{"n_layer": 8, "d_model": 192, "n_head": 3, "n_kv_head": 1, "head_dim": 64, "d_mlp": 576, "vocab_size": 8192, "activation": "gelu", "norm": "layernorm", "norm_place": "pre", "norm_eps": 1e-06, "positions": "rope", "rope_base": 10000.0, "rope_fraction": 1.0, "qk_norm": false, "attn_scale": 0.125, "bias": "none", "tie_embeddings": true, "parallel_block": true, "init": "normal", "init_std_qkv": 0.0495, "init_std_o": 0.0124, "init_std_up": 0.0495, "init_std_down": 0.00715, "optimizer": "adamw", "lr": 0.00181, "lr_mult_qkv": 0.4, "beta1": 0.9, "beta2": 0.95, "lr_head": 0.00807, "grad_clip": 1.0, "warmup_steps": 425, "schedule": "wsd", "decay_fraction": 1.0, "decay_shape": "sqrt", "final_lr_fraction": 0.02, "batch_tokens": 32768, "seq_len": 1024, "doc_mask": false, "train_tokens": 224800000, "steps": 6861, "dataset": "wikipedia_en"}
Each number is 500 + 40 x the weight over its row's rms, rounded and kept within 0 to 999. Layers, rows and columns count from 0. Numbers have three digits each. The size before them is the row's rms in percent of the matrix's.

# layer 3 attention query, 192x192, rms 0.0464, rows 25-61,89-124,153-188, columns 0-95
098:538446513475444438483509491538494453455505517495483546544524588497507523516500471529448477543454503465455477489497501514521483481473526482475519512580523494562580626576478513435478463416551500510510493453500458495524495549548447526506455510434411463402465487441518408541439530510539428523
094:487438439529436428539476455512496530528476521501467563566501471478459465472523534488529458471541535464445492486503514586484515478530417514502522522499470514512541434453474381465505560484518521494527431450532542505537528443405497456537458489468519542491506525544527483514526554509480474420
093:475492501393477441553422487476450508506510550455506534477510400541468463480411501506473545534504526509622511516518505443435527498529481539568495549346502485475463456470492517511453508481466527518526457490528490479562413434515511441502542556474486492509477485547491493464507580508447493536
096:506489526548497479500484472490494451553531476573451477562519513418486434605520564509520444553507561469483495552477482551504508490591461539424497521529502496587445501484557485434489443517545522532482459485504525569572467560524483493467511529530482505485433480467504536527522412484504476486
098:541490408445517536450540519506496467537423516460543482431560452503520480479496493514571540490490483439390496480527533535489487568442571407563435559373477528544557471527495502515475357560518449474571525496599435474465504467493465489509468543485476562537511521508472450500478500536473557487
101:571516468501554479429497490501415555486485506532460510539528502543479574507510464559513514509538492434431469442509465570491479530476459468490516482522460461513564525521518447487467452479567493497534558411581435564549506537510496509573479424523526519484469518521526445572447502576516576508
090:473495562504565499448453500497472466549532477422543518504481510529530518473503516522450513479526518468552571560554548419424614496450509475540554525488532520522487508522567467473555506574482461454450576525505550482495487480520460554464423533492493522485588482485408454507516537464433539471
086:476490473488467523494527501502525478522465532451506543520535475493433471523433496538499469502561409540550520461460560525452501458473464527488477549526518464469463514465491493473452427457487435533500449476510505504469602526516516560483534436438541531534417489481576545532500437452457561429
096:526521498527490576497524544537443521474541480505468510539542472552432465493604477437547482586575569493447528447457426515532572462556528557509616512581517515482507547528551478494463421448467442541504469407497454550535522583525514494493495505492546487510544472462518494480475489518574455497
094:450481484442482508489528462531496500498464537584529571539530452538526503544531586413535457530490535516481488461420501517530544461524529494459409482552535433455499523502537495460521536478462441555500466451473502585463554510502535508476567425542484488539510439523513525468493480558453479529
084:513583472535433480517501520545549465498493490561434430474460505486521510520513477472500442476490483459543491475531513506428538497534458479543470492509451468560520529527487536424502452484514428533488460495465491486405543472522525503569459555473492498463574458513490459482491535435537493494
089:493491435463497537522468525526555516469509524487454528477500473491519543515493570474474500467541479498461524460485543447487472517474485495527426526488527507406504502524467514453507545455496566486509498500476537503533596419504473477502606449540451461507578454523545530463520513457453477486
089:563522515500486464457536489497523425542538492468527499548573495395480472438508461525492458416485498553439519528571481540517528470550400547554466421519503519526480527566496538510419422541542466541417516485530452426459481530457494582518484530545578570469499521536565443489495498569534461538
106:487478549516491456497542506482408458506490529591550503437477487453510505432551426478548504528460489494471408471567465490528510466511513465473499419520464539521434519542487526500476499493372464528540488508480468498477622522537551510531445508438497537478476500541501540475443433535527556572
103:564496510501509491500498507493516525537576434466553487495480581505449457432477522551514501442548564435491501512518495441508459457478426473513448548500556510542552473409499537546559478405484546406485512520507499472549518523431403445418521553524500544468392471494550484552500548547497484500
097:482496562480512499524502524518518500513502421507489505519405484501534564491496502557428494433468467456493501545536536466456478458519469477560480514503453527550518438506543518559452518514555522509501499528536504412414531565493400536530401576498521476472461496496524446553478468465510491524
091:448508484491464547520480500463491543514497503450536585522524407491463473540440541454447446448547488571529449577548491530504465527451455504557450552468473478515479488502482495602531462515506582482449475513519506533515499586465533460504545510494499496515460504502472469392516488590474398482
098:447534563536509510551474436497490518442513543475486492526499456495477489491572557490457434499531530477551477527463478598531473485545488536470585511448529556536487518516484613542542518477460503504528443448502481535491450425584570504493533437493521539563511506468416526530504552437513507488
101:570443455517531501417513525497526509489521528404482500466502485521447535546508532531446411523486516526473563579531535495552482467506506573514479504506514520578502514512572500545587482447550474492566495511559509407589447498451561554477515584519478527456454530464490468517488543498407531506
098:423495521484549540504474473515497576530503522486523558474471434506471470478463539459462536466427450467481519429461518498577525510461511452489491547501491476489517508471543474437512501458496454409478570492464517497511447566488451511500483524505480425508520449570506541468512524451508459500
101:535517465473493465442579522549531486524507496501456524484492544499562467521545518466462490493479498515521562497596515513501544527511493498465576463496526499464469494526485512501514519496525386500569487500440439481529524540469481478432475523553550516468493470459495477511426396469498445469
108:442476514480485503525439483482431477529483562550471482466488449522504490455520493440567466533593436493533492490431448515511516523458478479526528430532476539475476521533412511535509444550518536572470429530489448532426508456493602510498575494511490498524544546485474493481530521573503472526
105:442494541411591444586482510502566449494531513455487508439515533512461456497486514529469540513494460513548463524570508530484461466434547452525481487397506577499496474474460551534503569593512465466499528571474498460535448498478497512489490588396532496471508528524503533535482487492484518553
094:482453441549483521497493546585487488552366482446525502510468522514458491483465496523434525514537496430531495460502568517515467540473493518536502497598532501579521496472461514532480457492562543508592517414498496507499502480496542464471507484559473472507459484510461473494483640485451474512
106:516484514480507492505481453509549482505503467477532544509486586484515513493536529559484554415430511427546463514520515426509466484461479477578427485473422549571570466484499447466519511480457567493510444505540495419538488517458512474486545486515472498513449485574512474536467508505553482537
094:534508484540531487466597504559532473545541544490468502442525432460534504548474517561544497444588476537459508473517534565460493488485478529518544514453510565415547441502494515523508480504500444513539517532502436451466474504510468514451468510488514487528450512465533463559497528476412517495
101:458432465560485540529466482503519540556527477488489467470522527518454538499493496523478479463473468496445474525510566410588453524549501466494479638498451523570540558508524475491517441508499600473493484479541470537512460486416454495484472440495503454443461484525504488518497539477474540558
093:476561480475491391488508532507500555497525607498557496446481450488482523496556496545472557530500507473475560561545511471492444440470493436475442594485522518518526533483445498411422473520513393513453541552460508550506580493480566456521473505539463473524512531505482535558505450463521523448
096:491533494527559488553554556484511495566508494464532489430528555539546560469522514507426561506486468524520493577500461496463502533459475462581402506620466488526623502541482555490484448485500478588554536450571428527518448522430462437530431526491477527500504524547482438488497490507480490419
096:479459488566472483478561518537472512457545524433562498485470504439540519541518484485486496459462460456368547534465498538495516516491449510506474464469562459426489498530445559495508495564503533522465542514541478451492485462495493488500479516486457557436477485575512522478519522491506438545
095:464444476435520474416570558465517458498558574451541486501471508505556569480541548503418532444466496503545483538511489471439509524536505471530476468449497465494594464511500486505466516514547560448477585582521477446481495527452514501447528591566452493449485519522475580526495475484488485484
100:525571525527475503501511503533484473464444488540494494439525441579460528442409510466438515529521509474448450404439438537508453464481453537496561547425486480574538469497460420496412511410528493541488489487473447486476560548400532478519502480564463450467520586533528491463502531502491431479
103:536481509474542512500593530611482410503441451483528509522484536558435532460429461488485509469503530476484433517500547476485553529540386491465444462592525547513577461497484477458481490465461498485584474478457536545420497521553547495524503504542456445458526540474521460495435469501487544517
095:494504520533516499441555505526508539383528465526497477548528476507518496442537485478472519500488509477542537474580471552589559503550487483462512583505569512499493537603445522522518461560470478492488518461456455545434553541463462515491492537494576533495519452542517444484481465415562508572
095:537529495453539453499525449501499506515527489511499475504476430530482488560585458461453501536413530462481518444546454501501562531495515472460494442538492502518419476461444516517437504509481542482563441523482476500513538474566504482563455449470460511465501471395438554512427488481502536521
103:464550510555489497455568508509432477439465512561486435495605499464518410422513568512553510529550494453502450481453521560537436565475517483471506533514468505452547417574428505530482492527518539585464493461483433532414473460502539485510530545513484508550530529525450494491552490460487479475
091:447530506453554470506536451488483449468513480426438537468504506509463498414480554531486473463513502472472521544487482548544490497507475455468509552500480510502481487507446452528516489568499498535466459604524523477504514477457530492575443493482464556481459528531526554506440487475506504465
112:487456508479563448493536513432562502434453510537465492552550564500547515496468455531557574490444525466457543512480537499495518498479449501567435524506493478548576545524504479510515437528477449486573529465548525502508448573481525562484506484543475470512516452503514497607401521527479488497
106:414471497499503412481501408585555455449533510492499572493514560495455530464478516436430465476461493529442540469433496497568530454565470519547515424490584450548558516479488486487509439485521443450470537485548576490512536521484521462539442420446515491443479501455534526501462464477544482491
092:455477495494475543465578502508550506517552486451548430497468451522458489533471520499616562505540543516546445515507546514485482477522568462553549445425478485569516573460504589495439488494462447600425473548441486484526454502440559490556505532491513499458526518478517544519497528471516444494
100:450551461542509497485457460584505472513551494524569463484529516564428472525510498556493465506594479533500559476493471452520469526595513504499516514437557517493445525438517476565427538452565572475502501481501540463485491571519472457572509480559541511450489469495444508487551502450507483510
098:470536454534503553469545527470503560474473425534492540513465524501543508468464459632451507445491489451501484470534507548458502566465495505533500534527538495487602498505497485476433502462570516549464504480531499502495521564458409481456456544536496475479528528566536498513459481483440533581
099:456431482472489536465489466481521464476502540557537505458531491514460532563548520457553491554433464597486507509491452547425518563462446493508491463507495477442522563523449545522473446461520527519516491543575447547439537469572553521493532462468499493534499526520498497504534559551514514496
102:586487531473527553474502521608565486451509497539524443420498544452559516478511510522549507444469532430493509470545452439471463475465478481429531501479595470510504464584468551543527514551499412464569517548573492473462494485491503553527540553461505492533464512539499505548488483523483553476
077:479455500542479509511463493551501559445522497499529487422474553524595479500510531505525529522540514541469526450476474481583545432550450496448514575513486437570479481507525442456524548492477521499480536542522560545523435546496430542575452545548438510543506520519520527520565538437526541491
089:485489501436558469504504494531497500565410510446447440519448557394545555562477444505509533460456512534487511462450483447526474564499458547499576544533495483515473523522557489552472526474406499492468529504486458567486551533513523584520392489495471459532505530423458470461483497539524531514
084:470543524520513501537542495516420427548477486456496524521514450510522521540497536537519470523555533426531528517461501483490500449412445466542487556515528550530500471538446500465545477493552494534508506573444496494458501523551480534523546523464481465515467455457520507429458550491443438495
089:552429511565527495434548520507520508483426516546516519466496545534554560580534486478539591497439443468506523522531515534440431504404522496458519522508531442537491512478523502522457508566447514474513418474542430514477496541537482515568494469435526574471540462522499571556543490489549467489
091:496508542522470508535531439527495467487543508449444501559517471432452568461524507494490471494588510473595478498513521477448525538517469529521507475526523465546561466556525479509540549437465490558552470512455533521553554540516500497544452471529549548487490548575528573507492416509476531444
091:495444549472623536517493484451466511486477574512559516464518461511493515558518487508534494485506541526453477525451500529443445466562449442529385554491467512544469554471505427529503526459478558498501495513481465516501524526523511536499518544532487517505466508545522504494563527435498577462
089:503460501482541516480556462439551470502474514574499477514503472526479505571520496564562557506447511510513478492593475490500483407491542445517413477509541470455514453527481516456553508410511537548532399468473534536442440504479491535492486515479484556568462541446413498542525496501494508446
088:406525572521492441546452518507485531492540501444482569477503470485476505397496400443497566500449513567515482469546493470508470472522462492476439572474493538449431562378513458534517503513508534433501502552482480477555544480580528421534492453445565461518484518529553504523466482536481480486
091:443479459498545495440437458473530526494485530542554525496455475480485551516461554509480486496572466517539523521494498455468380476470488539476437554531513475557491578465520446540520455442487538540478465459506492571563488556492519438511457528517464479495526539454538498474565463499473454527
102:525533484442490540452523516505478494472514582435570455506461449549503456492478455444518430533589482550468483511530487537579477547544506519480513451521558410491517478646526559492421519500484429459497501479455492504553522454535478457532551468528522534462543482535455487462502458451532538455
093:465485530536452532441482488552405491509508478483488459543431439497462542509481485447498552503469535553518500584479509490566472556487541573521568515513506495558497494419510501532495509502507460550504488497502511511537514500492527513518549464536592470458472420450447561475532454485502466445
105:462485560546434534473459551440409518547499547522480507580490441589406460501496512455519596526518488470604496572499496525515560492534446513509526465464496484519535507503490476499471506501526510442480478493452482612546453515535506456503505484462536521591581448448545548531557516483506459505
104:436560553456555526516427450496508567469567491516441541531498490508469546486518501437469556509507408589545488539481505484596482457577528549461561501450434486517436529532533507482457489493501520497437446518495506502530452448470459467431512450446540490536507539444461519452523556536459462512
093:482456432452457535485508544530536439451496569487533520463545490547573475443554462434510520575560504459511491529460466488511519574507483516447528515466492545522455438471455514496515498440522464590501432519447427527457498457520503429478505491499503507564489495444547463468486606472469438458
095:508525460429540484561541449520521463493458516495468479487509480527535521548529490495544459552603558443450581463497540511483541562475504514459469501460510506451565497485454500514454519524506395546489478500463491540522506480508528515471452446521562463476536467495449538509466436426600507521
115:554491501522498504485525536484459512546492493512568463464525517463495515524513467509593527486441546532428499446516551528532497451514510466488479479502534491446500556496494524537475570477461492476507487539495535510502490508456526502410453509564476435460483517565513434559422429531417552569
097:506463412479502517453590517499485437470476453550527508488492499459583491479486574469487525435391489496449474512515543489514539496488551547535501481585500567527526565533469587484417496476449513508487493464486560474483454557451477450513472457530466504501450518545564436511461489562530508524
111:344514488497540444472471346473458483506481499465460528475512490495468501571475467509511511479508415553521503577452477493565496463455469552568532522489447468510480559415547497519528516524548528444551484571540554502528474459455512442462488439448493521518511517509520514475545504493465499525
113:558484470500534448477492509530542500593555451495465490446534558555503496520517481579498490502504503488468500484548611443484427464479467444554442520476453454493515516486560472496501472447534501488521551512469530449450432517468448511487562529490518429483444498536582451531472477496417534531
094:452504521537450494528472556529449513578472461469506473532514427472503472463518483490502506538480501562552506523513509420485524526601573466508628527487510452541443509552523537465491485573504506463492513528508459565514457514541473495490553408509458511442534481510478495455568499591507474540
109:483478462521541445425537524517511540530508575471530559478457506500526557507500562498486551506430497472520459454519538529505444378433508493626368505503532542484501440542468465513440433554512555453479563499554499454536416492450536515507488516526435490517438503573517472541458474422446472549
101:479559442475496504470544536591457416481468491552562525571433518532513527532488503507423458461436442437460558466484489460518485495497612497523469551420468480550532505463517500502469571490482500468511529485497520492529475541462488517502533535578492544446454497531489453607530534528460468469
108:561515434531558445575528464486471515562441525553477551514557472575579533475588482564484596451417507479488455510506522485423528498502509495586422445540589498478518556562479456539548485502525596550498503548494497503497463543481542539539495511519456454488519526506490469544465405477499477496
092:476539494443503459513412409471438480493477587507522460507518498514415512547520477489514464504451523539486449529435475505499545487460486494492555474507576532558434472515620430564508484521491462528511524516494470506471517452483547514416522521522548599538539464462534505552549425542439512485
119:449500513510477506464459503497473517458435568454505529510516486534462450457481531475501458585478537538502491502523452520543515523532455526433562458526526500468498486523513540485550459468445544556455478542490441525519531485560539455492496483493470519543533505488485527425544493537425494519
095:506572477487497552503448516436522519530481529541535486521398458496497425413544409438564459543589530419535470449526498490563535519467493540544509456468559531464516483552518529476574481519482499530496559518540510554400518487497538530488437543487513513560473488479517432504445542480421474500
111:574473493507689511462542495500456526522533491465551508578479568501442493476451511556501465485568521447538549462506501517576480461499449537470559490532463483528486569434513506470493494511567539485514514468513491467475480527504491543506524491540559444492489480474453477507449455446502430486
105:531539527512568443451505433462478488523508483562471474562508519471473511529516517570588549500465491520522523454457450552508493460386469535520491469491518500425457567489464511558461524486474527477520459520466486501509522458557487474588448501460469504525482500519446531476591457497456519569
106:541496502515526436566524493452451490544443494443509509444576496418512488492501579494514441516493537549484522443462551558423508460456522489496431522580511451494583487531510530483483556504474481545480494541450443492479546469478538491442511450505531499481511602468549462535518484550605462527
115:524515464502474548527481475509455442510499426497579529405594536486449512488474458559505569524483471492448538530505535425502435498453548414546527566494499506434467584454480561486446450503529486547473555439468490545519435467484476453520435512472498530445520547511525528569435488473540538498
135:477458519491484431507520473552526591401564483475535504574485511462519406504563523556456498513492500453483464506497468476507520446483536400478588496488489478523520516454511589499488525497465522488521503560519483491488505467446512479452452466479461530506499598501589525505510517541486519516
094:485534466461493512437425553473496520546557508470518552534539475420425528471516520565555542473493506490508502507497454523521500506462491583504458563491461511430474461506510536547503485518581502550495490468524401524504496486514512478487463478593496511547473511520581529541505574539552422466
114:552524471501575509427576541542502474490523439516548560600427496481408499554527475505501466528558515484542587424477500520529476507541425508444495549527472548509541501515479429505482611503488514499522516548585529517543500563494508517558498444476477465487496446517427512466516487491449491496
112:507483443508513545516432499535513504605434452491535507519593476493550540478432488437480510534411481543499544477462534497463539478503497469542571538570445497459421542541529465478568493493477549501511524471493498527459464454443518533461483512497499431537499544524521498504446469453555472501
121:543512503454562470449547452419515437444531471572515435532451505461550512549542463483490519489511562417453531437497449462500464501498485468426475458487495508455501540502483570543482590475483518549520503540541549427554535559482514443569481549522447458484496498593483535555468457542555516519
134:528424530506493510507544521598535524499508462466530430568483515537516487477502434469481443551475474582520440456542523462535518571461487458479565495546499441571478512503472486398533495577543445491453519476464477513493529508506505539513484521542507508423550486500517439474443448442477462477
078:484530477528560513571517618523475477490468450488533612553489515554475487504533535570500452506518470447457472517525518527477491538518505511484488506493524513566488507500479516499486466525490455513492432416532451529496538533431567493493457480492468495528423427475534467451515530520514580538
079:432502482527524442481551485498472500554480442489471463450520516515431448434498435478471474523484561529436554544476539523432496523480526439550514448539489499490528507506531517481522494415417532460485504522486563556573496462516525421538469453477543468521459469472464501460440419467537546487
089:597508490537510506439530540492469487517494503523469522551523519506461492469569562445467508505534489465442500522536499546464531516423464471497567473522442461494565472504495413502461502476465571477475435467480472469398484468500479557512519500465483459554472509483506532480480442529502567468
088:555518454474533499498485531415435537529477384519569496496542471569494475445552452516539566439465509456563455620506473521515477537480534495543496503522491537461409494501505467480486478545483504444522500472476413496499483467552524474548506517544562437514483495514482447545549435496519527521
083:493487460563531531464509478540599486490519459493440541526484552555505488472571479490465510499478533531586442476457458604555607484530507492442502477532502525484563497489509520525571534427516544579487456485478487489429433521547575467473458532455440493516548483516554402513513485512468456505
092:487534464516516485563469521444471508452573516561482490467538453489515549491577526483427427508515496454523519537528466473453378483395499442485542533492514476547472518478480545506443568517465490509569583528477517585526511476453481510495485576548564555493514485546483568536502478511535582436
085:452491491491508472525490495465470455459555510535556555545570513451464541522456471481504493579534501481470475568469559466471467483493480484433522529530461496565470480554483536525432528469460514484487523540508543514491465458549452562565437582520456501459552500498482534473486452439507592543
096:572580472394392468567426520493509474543557506516506514464491513502457497521478521442422527519475435484551524533465473489537482521512513554523576479457502529485511514526531575491495571521474453509554587501493557556531526504483482615428488525527460534482488494541511567520549427494505481528
092:521440517455488553494526436419405519479605531431526539489464528476508472490478519503489481438497512526467517530507528424570466517532480484499552563541448518543478524480505571480530500557476524528516474550536514574588535466448483477508444513501479520536549519509418520513486478401586501551
105:446446449535453448507508491560434463516483541492482476496452473512533485473518484496554475487567465506509528603441499616509495459440441532505459488498561498487520428525428474468537479495487480567525501426442457475493508572514498473496560474521493458490471478473507490492491510532433475540
094:533430406527598509440531534571542486553529482496514413464564538532489479460529523511555474568542612531451527502470495517520467433506525505487501484454504550539556477531463454422463522464534495453524413498533492461515477494502544492557515413471473477479548541547507430459501513503538468477
100:432516587505515484510538510491510571425488445453559525538519506526446522513517540473511463542507502552554504553447543541670564563440502487535494466477500522452536494489605554466491555547475490544519532570509471524568481508474559510477505506506513509498515445498512502489466499465569452485
096:534555505441499506490521571496462497510513527451491441520483480457510516528464510544451470482533523515434487394537540522526563443507460544476567459443516478551475612537519434540490518505424506538484514545561509519430510451523454522502470431485477462503526453504509456527495492468477436449
110:559471513443449566450493486472521473490527497589475465526512494549450495484555514500444547487454492463544413529541469510463467543527500456493525507524478589585449475489572465484475528436501458459537540470579481517510543474483470527581485484530519561488482469474456470485509462525560472474
094:471418528586477481537459512533573498526504522492526465483405455448501507438478530532550482509515540474473465509499459523452487449490524578525434517561544570518552519512454497438518505544451446488483502489534491396431533545473554490476474527556499545545511525519503483550437479527434534510
098:465555588473509496451539463548501486438509547518493480483538576515530499533470550501470432531463496473538445557415501547533496420499473515512543430468483507509565486522516506478470562550481458532525434542530490458516539514498530526513429560488514528523472448493501434553459535465451479546
108:431505467541482518501517472512461531489482488527518444513514499484528539496572484460515472534472463525509593445508503543508458497506523455497480564504515449465475458513567465466438554455479477472530491495537439502409471522521525483560541484515445486521406450516451546481484502452545467531
121:452530543436540461508477550545546549547495482475505505558430493539428457477448507487497454524499503537491539532539545532546455370484463554524526496522460500493479490515559466532553500557496518529526490535592496551513549492576541460399494500505410518540469538499512499515562504553479467560
112:489545537498459455499524482539506530486534552429516526501436555569465469526448599464443509505488533493501513501582529519476428493543421484509485456529531435462493492511457490465553441518566497471536515500553566436484548485450490519462490503485459511509529546461571469480548500497464495530
106:493571506544532521594438585503424530502536461450482495571468463524500474477511497437488450481442482575523481551492566439443487481472477479502491442551457512479530482431483409557524525528510503508453459480461454523496480475475503534457508457421539471551489478584484457468484524454514539472
106:508470521436540473507538556504572510566497497464546491461493505458501526505547440549460606484447512448475523524517508423456512489477488477461496537510538524496428445476467523473514522452509548489501543511525580488479532590477390557539430525525478512427467527533551463509487553448460539542
099:434507402527507491518489504538451421593530461535499520490526496465465543548563503480507470509532497517463506453520474517626512486504516486485567492514492433642441539498548481475489509482476539536451604448502530493494526454488559518488437494595530504556533487526561557501524547546501477508
112:502487473503556444489508406501501544498571483470549497501469482479497528521542468526546454449553448507419474538601466410438524413509517448410477507462537502476542502521452585540469511473521530498516527525553501491446515470446511466538497483562547495441487494565490508430481509502598537558
129:507475518459504507444496446440491494437466595517498424516488484454503537483474527453530529497468490433511455480472528490429524482485513512479528452474533607531529523530464562485535532501432446462575534518499508483543513462446551501565534513457485475551540487478488475484507484548461512481
115:459527559485539496459487549522474469493507448544464513502514566545426473548459470445514553437468480543533582485537551424480531559565517502449492477406504574550486481488482516611473528481429447449533499535482526496509539495529515495590535449527429450489523430500491511546464536481536500508
118:504508453481523487531441526480534546486483534511534525475516571507493438538504459518466478498452527490445519484503503510483512442541502473531425547517536499500493590506478452438538492455591504529546507509471462536445493505488600499480520499437570429531504647552525467420447466527573455525
114:539494435444436424531511402526534530482446448463566454592583519490417491488459547518486525529520453544512540423539479536556496513508465501573598481531488479524487559491523538454477518496531433486431502428446496488568434491484490486527503451497547495547518450524565514462532477535503541516
111:551541487537543523466510585462487439483480516523517469494553492520523520500480482498567537493503526525507449489568474529416454534545544522467447573472549528530496488560430528545525574491487449611461521546525494461486548540557442456465490565524524496504424510556440423468505450561494537500
115:561556473559518502549478487442496509560446467445462504490512493461601492495482470444554458534517458498514471493545470573541568534495473493497443559534505452465480565582502515478522485436571470474415477503447539488455489517520501501457477505479469514471432495554476427437461464525501565507
# layer 3 attention key, 64x192, rms 0.0465, rows 25-60, columns 0-95
107:501536480504508509488424528475472530498489499546458522444583424494498531549578461504551570465442553502504437498422535464523491466469506466501439510450462505443517534470537514500491493541547512497524453552483497496432533435553530508530475519463459524552487472595439554459567492531534510535
114:527562526482549478553491524539478532448497574507525468550475522480555436478537542420482448526490571417485493506489490406448490436509540424519516486506489456559545560570462489498496552485493470462487498525518509515539533514550593451478465481485517402474469547464557570492509451518556490538
102:455508494507473501406510469440510574528470587515503480538561583504483591497438538455479475612493502455536524514505530504499507502542540543501485492582529436476526461471562454520521443470481490525489527470492466513501476566535565474526494503508502539551524458458509567519462452466442492504
110:453521507444493569462503537521511429450486499538464497507503525518488493469463493456530496469494516462464479428490470536530396513548521550517526498564452536565425442513514523530482522479548486522539509473471522512570491521578559583426476477552512530492504527532537444505497558539525413514
101:555520420506490501508500510523519480531461524526470521536568461520556505494560519491469561472484441543536501566493463507541503448518478490543535577572468496466449560429513518452496484535539545467480570446569435453508461543502535480518511448430454445535486502469472568480446503571420470531
102:521500528505458504526486479442512415443497515558510485508521477499555495428460453555550563539459509462458479487546442390548462512486497461502483532452471480469486517488470574561522499547486528471498506585516531491494498493483540503555501564443482501415509529520464576470498448541465559463
106:496475563479475457519522544517451528581470542465568505452446455499558479440453437504464422509461543449502441463490532582554558515536447566456589486518482471566512490604545408407485509484488494473483493524440458514461529470509497492547472509545554529597529488486444496502543525444492438492
088:528498522441501512445501482537493450465502471495535532484461572601535487458580469493455543477405539517505462525484460454526489490553492518445474461431569466477464493458521530447494477473520509482547470508519597502451480507481454477508550549575509435487495551474420500483508576459471568461
086:495500538517565440491516464459477502509509581589580584537507504416562546540564505581478515511494513491520495572533490486431468459528435491538477485505507526500524469497436538551532517469502527531465460524567544415492493552561548532498506521485473440516529502571504517530391525559495502513
085:473539577527556467517521496508562451480511510476495524543485558510586545438477423511553551505548530549524494476521418484471513496496472473555415515528561477519467499556448484514577484573495548517463504529519616474511538438456496524495472522465506491441463544488523521494448538550486559533
092:534489517546479474557523460486517453506435466513424488473552505484503472408524565540564497552528523564508524448407447507568587501467557502542536524546493521528505502511468508487507488552459441520440469483485522513547469482468543504480521520508500430532524514515466536451579560544583447487
081:447551552455513581412436493523532471517518538440433543488515576514465471454454470483516523429477449478419450532567489525491439473539450499567474478491568500529469527572514513478515543541461513499506467529543524488457517511509431470519479502537532483567516500512569397550440505485454523438
082:469517515562406497421450519474521521501518415502496541497549484590458511561540513498410459470556551476487535522493531464525533474547473557506468448514442437540471511471536464486495451488490489488548493482454481513537487503525525445423495413509509480593514490473525553490593484544478477486
095:549544463497507525539474508577525495540446568507469477516403491484532401500530477491529481432526497521471474461486458472543599397480510510500542519489445528530505501463439533516421511503513502556529469448435496549552577486441522508518508507550502545520572409487535503434507503559499500498
092:553503529475518539492423572460531524469491514545511527524483504448556561502496469572532556492567507490453403520444487539494376548446566517541490562511460461553498502512488481540528483515563524483487550554499545589491493476530479539434489541481438537482538549514496499544528511534458470418
101:499495510414488515520501530513480418545562508505549549484449564493480566472499414459518538487502457415520461459532507496557468528500593519539422448468523513495542450555530523523597585545524504519532473530516527486439508559454495554442498486518491502468463509475466435562506524510453555448
097:497550567515545530424585516481512533513476499488538479486512535545412555485525478551489608486494445489438485408488579547473525488451493470543551573506620428509475489530443475512486515438376458408518479542472532509454463516454518471491534461428498539526522482495517440528468434530512539563
104:540558519445536484428537465490426434502442546496515485454524470518505464527453478470507423503509495493517520527487424537495494563483438513537519464536539449476468418477430520474475488472535469523501455489504467500559570512519572516556469501571485544500521457521472499573436556492514516463
097:511481468485504514522512504447440482530510457491598495434569565451508564513416495570530492492494517538464516539513510449512480491456456535520430539450492491446535543517511593438502528509497530530498483518536504434549448558478490472506477409490468464409416579427462455542509581399462535561
091:482483483550528417435542450517515519453379503441532521445512559429521493450470468572574499421512511515508482497455545475523470498513517503516517577469489548384496465578480544500534554531550554461548517444447521552499505508483573524479490482537475523439460523533511451568493555457523511530
098:510570588454532511480509466493491466501545527470454511396518485516511529500448426488516533468582486534474506488520513545480535550543502496465503477387511502477537541471518530532525488484554436526540489535487480530524442561599497542501451523525556500400518504481515533468533538546558430550
102:506508510469526503463456531550517494511497533539510482481426416552480445503486533440443461535569533519536542502472430485477531470554504575499511443516489492497466449517403523444518487475479501512541478475493518480441508572593563411505553474489480470544447493498430526462495456542458522495
100:487493468459477423530553473455461424543498559492476504486473534469469443489569532485513522510544464532605585510425513487552494457567461542500514504517492431493557458423533480532494479484423536524563417514541442469478482463468542471508528582517568457511478462504513431479510491461435485485
109:509535434467501439537501517463500550488509497518513565533577489473562520510457469473464555431462511506465551541510475460434458510533588422521489541467433495559526542485460529507552460525461507426515567533520487493526479460515460501516425522526573557451488451529516563495559443478517484453
105:468462491582508450506501525495525519557497567434494490546482565499483463533498524495546565458462461496525580455542483527511422486483488488499534518493397574506573497586494521551564531522523514475493523496535510481520505456562500464460495543465446555499440516465568500551462504462526405530
105:501497450426479497478503493548589482567548510486504513504485562487524511448505518532513513502452444474520529511528532507522547472540526494527525524509474494456486546529564522485583459413554531549489639503506509503475464526419435539521481525465551486484492506459594532519480522457388475437
098:446486498483469494489497516474486527518541499519505487552513430493566550512382510512538522423458495518493494530503449571584545530479424576518418555500469529440464445514525476532441438527567435469587502509414563553537494475502510496434484473488484542590472516514520514526517455548518522484
124:448486462448505477524538482513501427526526472424509496495492523567490566497467503474509528441479433504450417526547570453512395458489506489508497506493549446537524483481560523487498492509526515490534485516545507462602471516425437531446481562481456493417475553501605463489553511474493553509
127:479502476507490457532521533531533467494516510447562519527505541506537524537480494582438568457492434533438572544471576517591453478417509426534500544443465547519562534516524509498568525505537470452493561496519554469500485456495444514522432510503513504436420517534579440547542459493476493512
100:533491502511524572555495447458502469490494507517456491501458457501547426437550459502524527449488531496529509508539479534498535473571549415468519444500488443406565479528481540606484408484542581495444458565507444444438521457494497522535509436473492498465486488541456603455462501493550501554
101:553506477500508531475530435493466493500489462529517480555471493499451501512422571511529441453485578506488565495481511497397491462465525532435610493493505436483518516488459559513520493486487496509561452475455492540512498446485497529539500496491490515482586495469535504531467475485519482523
098:529497529519517487542449483487508475511570519528520477520490488443503480569458454572494618535485499498469511535570473439484480522502493495447472552535475509504498441470393507491535461494486429504533471559501541556552459503442483490499497493540455467470485460494435526521482500465557424473
110:453568502511465505559408523512482533443519536565489484467520499488533514485477523481533477543493542517482510521562549442502467544494531543550454448472502465464496461486518472512520477539612518526525558482383457522443547456586589528452552532424479478530532526459495544511490479562523477466
105:498553439460501440581559480545496478557501486481521490528575548474444422521538400492462465526523520576491473427516513472493520477469557470513608488558483544519527501521512536470478503551553501456485522535556508531539484507487523474504527468526497475534533560532448482458539525518526516515
097:515435541485510462468499454484547426500459541464568461473435513465471510467471450494547454443532547521433495478603514421510460545489565462446455514416535556476539442503489428492499532481561492456492524537542446424479507513475473537484485581453513485508435586540530438478550482523506465641
108:497496453521515496509528466485509480521468519468496581457521487486502500530504500529480482438481456544502478485567450454516522470548510477477467526567605499455475533491511494493502473425539527520472543476532549396527461573466407541532494492464499527458508529527455536501504541469476546575